{"n_layer": 18, "d_model": 96, "n_head": 6, "n_kv_head": 6, "head_dim": 32, "d_mlp": 384, "vocab_size": 4096, "activation": "squared_relu", "norm": "rmsnorm", "norm_place": "pre", "norm_eps": 1e-06, "positions": "rope", "rope_base": 1020.0, "rope_fraction": 0.25, "qk_norm": true, "attn_scale": 0.177, "bias": "none", "tie_embeddings": false, "parallel_block": false, "extras": ["gated attention", "exclusive self-attention", "value residuals", "a smear gate", "weighted sums over earlier layers"], "init": "orth", "init_std_qkv": 0.0561, "init_std_o": 0.0696, "init_std_up": 0.0802, "init_std_down": 0.0802, "optimizer": "adam_hyperball", "lr": 0.00514, "beta1": 0.9, "weight_decay": 0.0, "lr_head": 0.00609, "grad_clip": 2.0, "warmup_steps": 321, "schedule": "wsd", "decay_fraction": 1.0, "decay_shape": "linear", "final_lr_fraction": 0.1, "batch_tokens": 16384, "seq_len": 1024, "doc_mask": true, "train_tokens": 161600000, "steps": 9864, "dataset": "wikipedia_en"}
Each number is 128 + 32 x the weight over the matrix's rms, rounded and kept within 0 to 255. Layers, rows and columns count from 0. Numbers have three digits each.

# layer 13 MLP down (transposed), 384x96, rms 0.0802, rows 273-287, columns 0-95
135105096107096091120114091159155095146125104069117130100132132109079110128106085129089112113135178170141153096119195095102137131140126122132186163113103143109145139132099149098118153110143174130118124174120126076109112074108145134132121136083164138162099168140083223109159167134096118132
156188135080072139119117174145095178144145167124108125130121117114085116133135118145133061104149105140130105066101188154091046096145154098184127148123091107112142158118106147096068159155204137108102096137128184093082159138140084160149134178150111173155192091126168107084151139096140126137
153092129092167115067144107156122078084078103167114125098171132163106129131080103094091184116159163159132117140127089136145157104121157151105137110143154175106093131152109135122138033146159106107187103117139167130116163118117152110115124086135027061089145106177058127163124242152161083094
120147096132104153157193155121147167140127093165155151102093164137151131118095132117125126128131092060113129139098092134126139152194144112124084092114107138107107120117108166125134084123120100112122085146123093159128202138104115117168137129118174071153115115173115239142082189086127143124
107105134157102107120107113181093136096143195082119133145119104164064123116091146120087106147096105158115118134102108112117081168135122155147129116128070127140112131089139099126080106117080204107176127105158117120085115102135090128129109093141086176142107157120109154114240097096135099117
099134135174098142104197090130180158056127158081092166056124165107146114136138137134115103151196093187209138096197104189111148090126094176096137140122164118113148137138070092175107122161125150145143139122162150094091170162158131070174168181119134144166167084136139182101122149158155187209
181180159133129100126162164112117146129105118117134073133118128137091123058135142140144199054156154128157112058134063113139137137125143145188125114100121163157117075166174134117140096087109119134184118168140111129131113084140173147099086076122166223135101153129107102145110132185124139126
138126171130154132159101112178140129155107153129127118164174078150116071090112125160145101078108168158114073082131052147133132051104176156086127127155061181120110124203130177130117167139113161157162166224144138139103124140157166165082121140168050136095141159096161056139162181136115163184
121158088115123116109106092100101112153133124098114119167129104134143138105097107107163112088140123054143096115136178051116097100117132114132156143121117123115145137143139094166108161106144178135108148141101150104070096176140109115156132115131131137090101103202104110154231175170085131131
106119132099114143126121109150146053111154099152134097100132141110155089152111122088092124143151118090140111117147144136098143077108131118158096154132134112154139156138131123121162121126133163228103167148101147141151136121085136149155121113106147112079101171088114117139255104153131111102
183128129107129158149112184174085107114128096061143141088152102098133088100128186143114101136078129099119135178167143157070161131095176134087079151175166151113108102133084192087160179133155111126069061095170165171114203175147158177124160163179129137169141110131131098155104086177159150197
125100121113097131141149071158175096097160112148184138154135159058082084120137072128099120132053058104097128098168088127198068148164168132144074122159123126070147132189149118151157105076188145085183177174179163124139119143084092137085127115134160131143132123082169126101144124121091128112
165142061138082105157148095106087114189197152104135139120116128112088126137107162154157123124091101050151144144115170113077198125140169148171163130154101113125099083153113138149125105123220145165109178088117164096127117153219151100149086142121134088143116143099139110148112134143167102199
156083144094115144072101138133083138151127195210150179092148165089128141063104111126119092084109171138131139173092146183156122114118163162134090084136114109123141161094113144129115106103135103091080089155154113151127159156125147063123140168182138119149115117110152124058153162107116188132
123114152079047140129107060086127190116100119165131125128158119122103093107124182191146075165150103160078102115115107118067132139086065107102159097083133155151100116148080088175178173141091142120194132152074095132135135102148152091147138170137087144151120123123137107128129153146153153134
# layer 13 MLP up, 384x96, rms 0.0802, rows 274-287, columns 0-95
181126064085139186089114132085142114079158115146106152133088115131129167154158129137081189152165155148163118136140068093112116155159156148135185125082150116153138127137192070094108091111126091137106115124118172097146119171120095080124118139170120168148112138194125092058064115131056109126
180161041093035153183115114131055170150141107106131129104121184135124155088162140078141115170094198140096124112119096104122137098151106117078116098053137090117107156124104157110149099181083099162159139158121206134064167162160093132132132161122164097131163094133125104162088135131045116122
114107168130101170149129115104128125129114153101155101147100096144112081135196090129159122072101179139162117104123095091131143105107127067128118164064122140106121097034146165100169132120152133067130141151116152120068123125142140091154135119120112102108106106114178062084111095112104175140
141153130110139112140133144112172087167127079104148157131116071170098084165096154179150079140134114102216177144157136170156147139113093128177119133119070073106094147094155087147165103134111136138074059087138166095104129166129151112070161088151186126087124110139122085191140158078082147145
181075135160187072130120129109099108205120102109109166129143105145100170091090107103148099085099105121131169175066127111038167142100128139121156095128120137160100094131121072077132112127086102101158116103129111120171151124183132150116172155140152106106044131043201137021113169086156144148
096122189093134120137081104167158125094077105097089148118106025131145147102124130152118121125156145131108119112169134138114206145164173124109101138090101104163146141144159153119167181116103076138050119161143101144171149108079167137121101153138114165082107127130153130139092154104144113117
129066101082115092158017133114176080125073123119209097178186089132156095114116195125110148129000157145107159122085103138106140073179087154163131174063057170127113072073229188042206121161129098057060068180112165153195154154218133169038082175239132096104114117041113197056107215172033029216
153094149144104085096135108155133120155165133131103161089095135145093120139171138158130148132123119146144133142175108120102160143129122115118167089120124079111097106110151162159117128121147097136152168110140121086134093107128119102074144145106116123096059117126188131159000089101131124184
132151147104124131122134178117129127162120073034090097163106104118081111156125143062183122178131126103073203156118118094105108133152092152125092130147117144148129116137149104157126179152094117127123128160105136135139112080208136153094141139125145080107124112112107098131154108085126129158
103141092087085158094090124141202122195105105153134074150125179136134136155139135116175146092106175146145154122164135119135143110111065185053087076089114115100136181098062054108131145107149132101143115120159104148130155135079184177089164103164154078097144139145162092141138124019123139121
209074114129083179119112206153149117142104105047082087113137142124126125119113070113142122096154197109169097126113101102103130133111106137081160133086106117077140122092195088130126114153115071148095105104168131187134136123131173127125130136156150093158100188137143112074118149163173156130
143134066133129123103091119000135091122103098129135138217134131105101164136126081151183123141128095074096117120153123159096158100133128131073117141132132128141126054081160104158106118097124082116118159116085225123130126066146149060142082151198132123105100178092148089096147117130148123141
114150059146117142067097136131168145127134128150130187087161143197116129121143193141151172108154083113147137182126143124132195128171143099125147126101173149134122147169136099153172171144107123128157147161189109098091182104134165148113055145118106185126099143138128109127103110117149136143
078166123157093161092104119092105099080121100107174094132198086140079147098198118144118145128102195126098114104142125131093117126108086114127129167189192077156065126132107083131179097134144104106151157135099150137120120157144125153099109124132149104133105151056112093080094162133071160078